{
  "n_layer": 13,
  "d_model": 128,
  "n_head": 4,
  "n_kv_head": 1,
  "head_dim": 32,
  "d_mlp": 320,
  "vocab_size": 8192,
  "activation": "swiglu",
  "norm": "rmsnorm",
  "norm_place": "peri",
  "norm_eps": 1e-05,
  "positions": "rope",
  "rope_base": 579.0,
  "rope_fraction": 0.5,
  "qk_norm": true,
  "attn_scale": 0.252,
  "bias": "none",
  "tie_embeddings": false,
  "parallel_block": false,
  "extras": ["local attention windows", "capped logits"],
  "init": "normal",
  "init_std_qkv": 0.0385,
  "init_std_o": 0.00754,
  "init_std_up": 0.0385,
  "init_std_down": 0.00477,
  "optimizer": "muon_variant",
  "lr": 0.00302,
  "beta1": 0.95,
  "weight_decay": 0.044,
  "lr_head": 0.00717,
  "warmup_steps": 0,
  "schedule": "wsd",
  "decay_fraction": 0.744,
  "decay_shape": "linear",
  "final_lr_fraction": 0.1,
  "batch_tokens": 16384,
  "seq_len": 1024,
  "doc_mask": true,
  "train_tokens": 163200000,
  "steps": 9961,
  "dataset": "wikipedia_en"
}
Each number is 128 + 32 x the weight over its row's rms, rounded and kept within 0 to 255. Layers, rows and columns count from 0. Numbers have three digits each. The size before them is the row's rms in percent of the matrix's.

# layer 3 MLP up, 320x128, rms 0.174, rows 273-319, columns 64-127
108:104131124098118139138114111110110049158076100125093107099128077160154159136094157130138096116150117133098127150139110142127111160106121074125114094117057115149134175091158113145090063117155162
103:124095134125112181139157148129111091076105115093197145107140164135090145196138063119077156109164130078121119173077066196090101180152155086126112110114166150138116099100143164089150087129185111
092:075162136102171127099147134193080113113132131118148124132161160103134127164142079170149148133190143130110113103166157142155079149154110115154132143112149101135245123152123142107146132157129129
098:131120105110126113137105131166110106131172183097079137103108118107135140120129146140135174124194128133105154125101106092134106075148130188042124098114142105121171106130104122121126115104117155
096:100166069089096136120110125076114135142123172161092091141082109094158149095143104115125168164122146125141158105092135117157085127145108106150109136119177125130120136130045089093139097145073114
089:092152146146139181124090160127121145143106131094099169109079113161104096124124175142164155142112096141065143150114071151127132216166087133121108090136113097100106165075114113071093082110101127
103:122125129062180102148134128133148112107125120055109135124146085105188146163124111092180159125146119078147142151163108103076067098081129170122107142111134080201131171158104141112141161137127164
111:190146144074075188157081189126110081113129117132157125098067090097166144136154139118130105185121115095139130143147152158077111106131175182114083162147076146118175092199055153091126126088144151
080:140100083115137112115109103107050145132123143113122160124096070150108102103155112181078104105148086165176087121109111179132109106169150070092077173122151080128150119088107162145120123093110102
100:099118137137049121169131119118073125121122183146124120092128167160169130111128128127138154158107145116133154180168116071093144072145114155164138094118135147117098147198082119106101133061144161
094:165136060159127151154139143125128154046145126084161137149147091178104163111144102152078119068117119127086066137130162081094107129136114088139128139149172140152183187125178125154126187120117076
114:111079088118131176106164135066136138123090142125117158149206128146093080152161167162156078175152089115129137111099164133080124109106172167103115138117087110126194125107139127096141071126143145
111:173133134166089128119146176120170104086170158193069128119141148095179143160118107157116072075132112127115118098078078157116138188117196169088111125166112151108139110142139162119124170051136078
104:080116139153124139085150121131140041112107154117204087102120130148113138175115104200118140154169096139128122155102114141113127116181086084076119109126119102092128063187122142133161166160141099
111:120131126168126140111194119114112154130111058154131115162207173114041116156162053146176155110172093143136117172152129138141112099102150088019120106109062159158119128145142090130147099104124148
080:096149086102149127126084126082158145115075047156133127136108106126199144088164082112099119093106115153103150054082152131126098141155188082090116154117121113167137114076144117057088144086118074
092:135132147138143097113125105199119108065181169154142135125104134177094142101164114147121082131134158118176132145198122074145075095127170164048142077069106090078182144121092111180127131129142130
087:137143138184123131080158123128052134132136127154152130114146106163126077124140104091134054103144168110140152117116189084120097153112169138138142144128096082138135160115179160165123111102099100
101:136066111133107141168182118119115109178156079120114159158128145175118089175155172126137072079175093179116167147092122165166152108120178103092130204151109090087084146093106076184122082110185170
101:133064081164106112134152170158100127079116153178113143117155121127161148174117087124139153168144114161114142126132105187079133174119133141123179167160116105152150166186193117098154144138077147
097:150134107121163113141105179169169153140095114063082161161118140182116142121155125117148080139151139148122149118178172115128135109158152189136133106158126144096102203136119068145136136127129066
108:119108113080131069146153112133112148142176119139163119111107123086132153139146208139178076085125094073116177154153164127145185151146173188105124138145068143102119111128159081155166132159141139
092:159114160078167149132118164164092230131125198113113137147158107089123143145094118045105134110147133171083115096135147161179095120146121160185116126114145062173158173148129160162116131147139158
097:130152165155197145147115158195124170106148082172072177162147076135149110174117085123092138126173133125103062066155118107110149141128152182085153143103105126106104076086113129106115167161147111
103:124156117132104048086165121166159106125123159121163112117165132125158127157120160148104129122111104152113094130185134113143080116112104110177112109144061215126123163088107155156117125124123128
106:129183162168120133151112130161125132144145169126141079176118127095150108138116168085195189100158141121160134075146131103146080146112165127162101044083139125114130147137102150127097099051102118
095:095165140102161124164160147074134127121104129068150145111138069140122086136184181124185063084113134139163153095169159077100133112092159189142093170164127117138153094115135098112151084091100184
100:126109120144128124107157097126155051167151148081153175092125126116160171128129118081152193124124168226157165155127169161151106152095053147084120137141111101106128012135148140130096107112087150
099:179138091112148179144152181144143110052151128151159130163152144118071092101133127136122161039108124137154160139101107114160124103138137081089173131146081091050118058086102141062148137102161126
097:092152153110154153108107124113075152136112145112075096114112164111093093075094095111121088156167156133134131106091087108116123105143083082118076186089129061126122157105117122066180131086127098
087:075144154129126162162012141139163158110116153104101117190092143140142100158099186065055099107110132150067148107171132105168078167142153118197137094088139102077140174150093107131100117119137118
107:115093121086128105130095101123105108139124059096100144126176120122055141105135102130136112143124089089093187119179142160149163074116114159105133165131075154196118126074111138104153182113105154
112:155139155099160109175134110188102102065052135171104134079154155144067124173140103143118112093135178125114050116129152183107132090125119114101142060114142133163081137096101136118165134108078122
093:150125114122132100147151051198137127083092127167089125107107086050095084112162132091120165143117087127069104115113084099116159128130149077149103158159135141155100158124155116088156163102131169
100:105144093110106146112165062154131119140108097148144124107194122128045106113121104166156131103188133099167097081158143154125138112109127136111151134088159158143191137125123162103118102122099141
088:087137115142122068085068073139139081133054088170153105129090100092079124125104169182089128175138151136073094177126136145110127098185096106054143110115238038142103170148133139134141134157164131
100:166058110134150150120126138128124163186140183111067163149097131109135130035135170139149147150151174102152133148140128201125216101104137146106074134175142103147078149123133111137150160146096104
112:124127127153167125145099133102147065131103100125119160053128143128114170077181067096135163210110112161133027112084112073086122133156112112064122135101174099138119140129081122119069179156118086
099:143132152154168124172140130117104114206106116105185142131140145123127051166136168128099130189154153142111123099110083159109111056103086142151100214122089108148115036121123137185149174173153157
101:101158182135078179177120116147153148124127093091183125133126178139070154123144107108128152132114049134014121146143137103163095169138141106117105129147144156156109192147150128099110115102168122
094:104146191138153099128137092123156139125125114096149049075152163107128130139169100105177147190128122194124092178070080143129090078131174107092117145134143103092172125156104191122151197139149105
111:182125162109159099136128067161074148161152120161116151125157071129122165169154105176147133120181194099103110070115118166066169102152121104140154168142119178175142095122140078178084138157078074
091:099113153106178128116137149095122041111070096078135088087119142134120097134181174107131120170100169147123095134077107175145135063139105141198134091114089127144089145069140101135103153158080154
097:101172126121104136133133076108139163114193177165165145155092130125160181167122116134150153129166091178133089130125186147086135164096159163156083100126135178132104074112163115065115121113154143
091:138109139117123150108188150054130099094109139162109163131196083106089077142163156075140135081123127100161098158204102092141176103184113079159164147135148142152151011197174139162085076135122137
091:129116129120095187133126097089128136123125157075126096126132104108179116115115098053105116132085133097129113140113130088146052125179168124118108092148124065137148143089106145128142189149178191
095:146139081162147106148114118186086108091121128101142086111156182115099138189134089154089126107123094139204142096103116153065077104122161169131106141140077122143074101117117140119158133200111135
# layer 3 MLP down (transposed), 320x128, rms 0.157, rows 273-319, columns 64-127
109:077115125137155171151096123153043114151122071158111193124167096169139186132158127111114142143129140101157136109173184125121132191203133075108110136159106125130078097172146100115110119130159137
101:118142106100069114133133127130144120132154097096148101105072124118169052122071118162076127143087047109149102150103173128103111124145157073117160131174180158104096135115136111114093175084128111
100:114139089077157105148206170124164100137142095147174154105059211163139124150121098093126151127091137144139104142156127170167174141147135124133154139126097182140143193155152103161091113131091111
103:133129164139163169116136088102185125113133150124108209091081204133165150077125135120110167144115131129140204089115101141166124085101123125120176202156120092048119174101144132162125173139080128
092:153124131191123126091140112162139152118199123152111137175162158087108106098107175145153083159131111122137119148173139131105084122162118131106161074095088163103108107134190105117079128149210159
096:170185144110130076126161125143163077070185159155152111121133125136180170112121148122118073078109160166134082116107159111132143073063094139131115163148176102092102163092164146087167117116129061
105:049146125104130158119129140150112135104120044118123147067147161192122166164118116131122143106119169132105159127143096172125121141146138125058155036136073125167179155124105093189134116142133166
117:108145124079152206143095119149131171141136151133134110080088085151083149137129120164111132142128094075130098193175136141116097083111132185115133149113113158082102137215099150122131135073160150
086:093164172143117145135128105133106160145090121103181155119145111077141190113075120092107140133131152108123128126113144099120079118112074112164114056152110129140111176149111136159130137163096066
098:142126125095123102104118112091166101178101175126110177122145120108084089111061157108159165134154142075112152122184145174106140093159159184102148087164080115097127040115133135150143095147132129
105:114125177122146111052158119133159148147095137156119091102075145209113155086095135158151175172114151097150152168189092124139107105107150128183090115079103079134088108115100165131098086144089156
124:158137156163081132136090155113067119136116102096112184099150119093094071171163149143060170167150051119122097175130130108101133100105135103066115126146148180109173123143056167132151124099083178
105:091199120156143167129092120113071133154112135128107138103081085113086094123101097098111179123189171095110087190152171091119149101086178092116098122123096166142130099133119165057107081157098166
102:118158119130126080146093169106150123146098110137124110109077102154121114116097092132110149091158172147132099167079158090062172120117163124163137062126111132094119073136184117196101092070107150
110:085110159099123152160116105154087160123146159150183162160148145134076149131176099103172062157163117111156201124101156101141167111169131133082087178110106166176109132153112101125149129180135136
082:174099166124190153113090140142148100161150102140140108136134130156096109149168163121154089109097123104135140153136142168143208129120106128153159132166184138061151093110118091154131154158119101
093:126142131087226160148103141117189074161143141076062137176121188168171188072076141115133155165154131074145153111113111101128109116126161122093157124148146118167116145178133159091136110153120142
101:157122096167099112151138135131124102083160180188068133094118187074189167174066123203206127118150142148094095168154116103123139137205141128114107112109185103109134132097095119145143139132080105
099:158092100091084140038183123093122132097170125115183172135095079194188104170128201098139079136097100105051051174121124107121087084125135113086148134156113099103123156118121113152107139147160097
108:107124161170138155133136131186095090104103138184181094175108126124149157170118137085180157133131079080168185117125177152128193092150150154158160205134168088101156172201145146182119096130064120
098:110121133117092112107119097138090096140124123168142157141097080122166076133064121102112144088098094105103125105124099135086160061186112162172069120087091106140141085096130158071112143148153169
105:130186167100080130129199101139184128142125170094113127109115160116118079124159135122167132116116114092075071162187111085085089140068134088075123134147165109092142138174192128108182139174172086
096:036113137172147087102146147106157136109197111090064093127107172188129171114207134168163145131104118123127092132109116109122127129121117071153178115126128134101100108151097156091148129161158084
095:153120052124117118135116168130137112115138127150175111130127127100141132022171162058130090091151159128114153143113090133096137097141127118159103155051121098143111114148145108207087127135135156
105:171174132123131089132077108142144107106122172183173119121098166097140086134076140134091111164122112180121145147095121096119145107114102115107118152202151088095124134118144126108135177136146121
114:131153153147126133090120157140154140101101152157201118063162087140123138139081117161150133134144115142108157066121137093128127121084118182093036124121149115116125173136167135135137051145137148
092:141114113157127090140114135201082129107117135127087152140137134120111156158060105117148127150110159163097097142056138139174192149182109140108083203060139160137147149120160127133084102126167151
104:122162108114151143049157143131169168143130152115118122138167042163122085109127125148187163165142165126090131124123126196120101179142164126145157071174157112126120174131099132130089087109169126
086:123154186110153120117068172141128106164114140103143091165140082135164135090162147117117136121088144194095128144126120089100122080105115154164178166110106126193091112148074113142138142058156143
097:147115193108101138068155135123108118129144150142141076130142139132116087110117099143153061157124150062150169116105114136116187128142074095171036195114144095160180153143158078099139142130166150
085:195103139098118135087111147180111146128129105155159110156133077143147077106145141117167147136095148059161125146112135160126127082101137087145145106129072109177141085154142093147170118153125065
104:114151148156130157168168083097102076160100105084101143061108106116226143099152165107089159106129168149167158059142107123126075121143113107109135140129130139164085122137115106154157089148113131
110:162144147160115111145140050114134178101103113107117192138145147156070133158155116082156142109143144127082158125081182146137091139121111100117124151062094184109108141160116150127165088110122120
104:086154141136149147174114107124168098138131071161150087113138101078079159118110072095119193135113118116186093172175176162122110174109136149125146162138118131118181139116185152114076187103131130
091:132129143122125103147088139110148107151171145104134131103068136108163144168122143107086136140088116177052163165073140089114120111186144135129114100168106108130063123108119067156153166137149146
091:157139125094132142199157123126149128167140126076118176135137173184183095113144097129169120092108108099131113119178082102093143132145170120149122150167078179066142094116142091119105153131096164
112:156177142091128140209139120069154139110081147073146142130112156115126162159156078102182106196114087166142125125080088178100106109145062105113163104049163192113101150156122159144152124162152123
107:137148151114154088114094161146171079152146175181138154137172155113145148101173109137163180070123103127076108130108079160155132091163126081116126133142084198101134116108115173115047145127095149
091:116188143143083214140062121109160161060126118187122097109155168119131131052138151167122167089129174142076120186137149128167067126170152097118132156127132170096155169119113103130101125124161116
097:087136121107152060136160115120136139109163201149098136116131177137091077139106099107096130140095183131083158096111172094142105149149095085151174177182148096101139135143116162099132218110119145
102:103140082080100140109119092158145082188098113177123134089149132097137176168159061202140122118103136126094111102130158083130111169094081129148141103168147164139077119127152137186180118159073180
114:132134181087179151100070155083145129140139096068116061178195112145121151148162155150118133146088126121097119119142166082163151096088168112120176153105126108190139109138108176113080137179084160
096:139122116144072175085090091161099141119172144160109172146065110136193099087104104163124197084137119131127143130140150161099132109072137084114138155152093111135164104136096148116110149108155149
097:110101122103146142094097178125148100098082096083176198066130154128155129134074149146128059169194140095128131093099149080092133155089098129154113133089107080127176126071127074118147072124121104
089:114167148171149146133080132153176135100105166110126152130161129101077100143120106129082140142133129176105155123122073143129162150178148173117147156080122163138101144100095149074141109106144138
105:212106131161170076115130142126139093174088113136155085082139163156113112123104093062161113139125131083079140153109121191094101112213166143174124161111098130133146136111095114214161121171125136
100:129125190141125100107162145091166106090132161154136168119188142134150090111166117132139125147166073061117077088153151165162146165144101155149134083116154125139159177167100109144133107167143118
# layer 3 MLP gate, 320x128, rms 0.171, rows 274-319, columns 64-127
098:136091140152150153135076189199117164107069082153141072115143119158144144112088117164161170061148080109119148151141155098153144201109136112123200127085150177102138172140185168090124166177145115
094:166108140126111139135096089143120152123113112152146091067151133104101123121115135089162133198098173130135102100089110082142136145135131133092085089116084188129200133131117108120140157175136086
100:089157122130169122146124134156141114168111159153100164163171134078119091120155151135139114144112079173113103139124140055099169133119063160125135119085123172085086036099131137107129087132118107
094:141106135157117110147118107166103100170133149132127141126104167109088058142167099143171109115185113098134105184178142165109125102116120152149098076153173151096135155078078165073100109192178178
100:125108115117172124145089117146140200139148128088107155104141134101130071153135114119146175141094085103121151121097102180137068160175087110088114091141127165100127124135110129155096184136186136
112:169124127089221112065145110163096160146144146156126134139150126027162106126131120157118151119130163094124104157156157157159086094144138114147126132177131142093136148088094123123119187148124165
110:080122140136134171190118134173186181113142095161117116128136081101101139077205131069124163113162142172128135094123134124109166107096140103099137130142151141146096094151113085211181179176124123
106:133160204163093136124131106163117159131139149129116093132131121110104177088080135088122154157178148121062107090123140132124100121098093117169108073090142117197098150103124143139095123163090046
093:154125118101118213104220129138117125104107088167109127160105147148126168124210076120104127123158128145122119132098117130127065143118074100166114158129124101142143181125119147147093098081063137
100:107109081120132122149155142075076101159143147061150142134125166126152103126135110153082091097100159175086117084056057126106129124177100097049123127140183125127149187123120124085158085185179078
106:173129147120131111124064108166099050100138133164102105135179124087143139097140150085098125085127164176147094097130047143085107145139104143086139147111144099188163144115096122104126125104113181
103:138092115116098102144112133164153121086164165146063128091073146102161112173122201091111154135123132125120103111171107122137113157147170145111103137116114108066173115190099089123191102082148106
100:054133080121144116109101171131112042119097134109118187153092075207074134095105063154129130125166110152229162146105105094134133111136141122123117137148120133113143075138187089128109136105123102
105:076117123094093166138096126179129152116146126138143122171139131135037113117078102180137142084149144056100041147091148176104124139170180152072099116097105124102132226113099126073147147128112142
101:157088149105129155110169104129112080151182173130132143146133145117101089126143176087163113153094124105174160185182120139162147124107070141121160124176177158054092111129115132194146144162162168
097:147146162150173079075114080192117139124158160162135131101118097050150139187132157104164128097158129109135070088121125111081099094092095177152115129122176136148165138101101149213132109084151098
086:140105138118208148074122113129085119149108105132164126138116093152067067104203117116102110131105138135159145144120176074133146114109146126108144199101042121164154106145174157120157099119152130
102:120157160115173140142096158075114110129131196166105122136140084095103109112108077143128163124158137095180114127112148134111163182165158154149075135095148138180169131142108163056173131120117131
105:088087157155144133143160111112141144179172122088119135087128093175159195131173120111181100138130145132142204161129083132080044168127102131138142111111145097114151094179110092139137096114158139
101:134127076152173103123140116136131133178131127149051127092105087174115104118177149097149077133089152174187169152172185132136153108098120132100133107150131105096062109090133081122121143092081126
106:130154099129110105101157138129123064205142127098118175128062079102076130145157223068132135094114136125170163130155105149179159149172097074138148159144171130089087111131105133166104148135157183
101:172076108109070127117121065125102113096093096178095124112111066123119107118134135081081134138120141130094096068178099090184102144100137192145102173135133150207162191114129082154102123116141185
106:106090092151092112106137079077162131099112089120058158177111126117152136134144109138173167085122148158126125113137128142126122113083185111072166177119113126076132170125163085103144155110138126
103:147125133139100108142145120104089095089109123192114137075121158103170107087116104159079095158126128171121075104103132112121068092139174050144131147153135120158113161125101157114116147122086070
098:121088136134188162131088114134120154152131107116101125191097143120140085167131159059096131139139159146152100122090092120127092196172161142192127094176142100131106099114081094109103092098131137
098:150144102150113113118125150120070129070180129107127135153084090169099160130068087093170071096126104099169113124150136076153130219096174168145126143119095128125113137123133084098150100089076203
093:157185201073096123188098113117106137104154122128094094137149102144126148137147117113130114131110147171123146172161122145092162090089159120108144141127154149135129052125123186154105157168092183
107:079150199119101107083104083092091150188107154124084112139106105135187155112138146095136121173127151159080128115096113110104110124115113173206111142096160125189120151135137063183062132099082129
097:106176154171109147037136114131146082145139184172181097146124113168079172084147155139167124146105105110157147166191149146114164087137167145099120096106118128190102095190154141080109118138091177
089:145088103092104114119180132114053104107101139153155089103166150115117163116117161149103172148095162053192133096110120140054141098125081122110149170108097151139125114142111115141170110157117107
096:103086130080174118155121125124136147171144172121136052108172173166147075142127161178166093137126173131125140127134170157110149088092103175136102052145109119118152078079123094183110104158134128
106:120137129131076152155137185185137116093128125096166052089124168158112170118148091151170129204195120082135155116133133148117136087140059094116155106146087152070166196155132087104128108152122068
104:136133102101105141136107080092143078197112143110119138139099153090135146111170156106155110104120131168107212105186114098096079098127119098132123132133215192133122148094111141076137093138194177
071:123110068079134151166141148095143147148169057157134144105076175071151139189110100129173162159142131163141120139153151110112149163152148191114122108124071103128064100135143165155082116177083128
092:123084096132098145126062099148114109067097090190146126143059048111080166157104183167122141116151136143111171142140187085138109158111165139096160123102133095114089187144161103160162130142138097
106:100111110161100072133100135197143119142183129105032110131153143097130145165136177122111119102138097156067097157091092133119135107113159109183110140136060133163169140152135121173161142090133119
107:121111097125110124151158148173154128083079191114164129148104099131171105109145064144111138089102139082158151214130128138139105141171168094129154083191160131112097173143152144112150146136108166
100:144074104081118134118119140140109090135150172102114139125061097179118129202082100109116097167101131089119125184160107115042126148135152115156116086120075131135121183154123156091192114114139156
096:149110162139155166136113157093120150120128115141130115156092066171210132094071146132150207135101131153139120177165090120117184107120125150078116162134186161136078128113123112113117100106117092
085:144129173068157125172149142151126176111114103101179108127157133148071094164147073162145134107148173118110106119147138132113087122128160119158098132086145136081168192240077116100124196070159150
109:163128123098082217106069154096120132166096134105126099158105114144116152116110136110057087147083141181123122131160139054168160125096158126156162094155132150125122142111164163118125080115093155
098:125091135119135118137093130143111189121132100138095159106135156139141079143187131148143140159148135082169156124151151133117121167083039173189180107101093147131129121105142105143113120161147097
105:112119111097163168116148145109147152129182143187108136184097132109167190141092146103110184126129140112116097136125114122164119141130148133146083114141167161154054055142141080163138162134123165
092:092115093089051129160086059164126114070100184104122109092121086135147150129116171162139143136130152118149130091159104137051099113184063150206174108139144144196121178130148104083145118170093135
105:094130142129132185088115114091154167062084134207131096159102080134169158073104067115109162083087147137087119104158158123157119127124193066136135122120134106148108131148132114046115107105140156
094:154078108097103141123137082147080152157114134121117102108102091120098169114126112132131118077101164169192182110109067118083111126121148168129086128115098067135085112104119099129138074126146162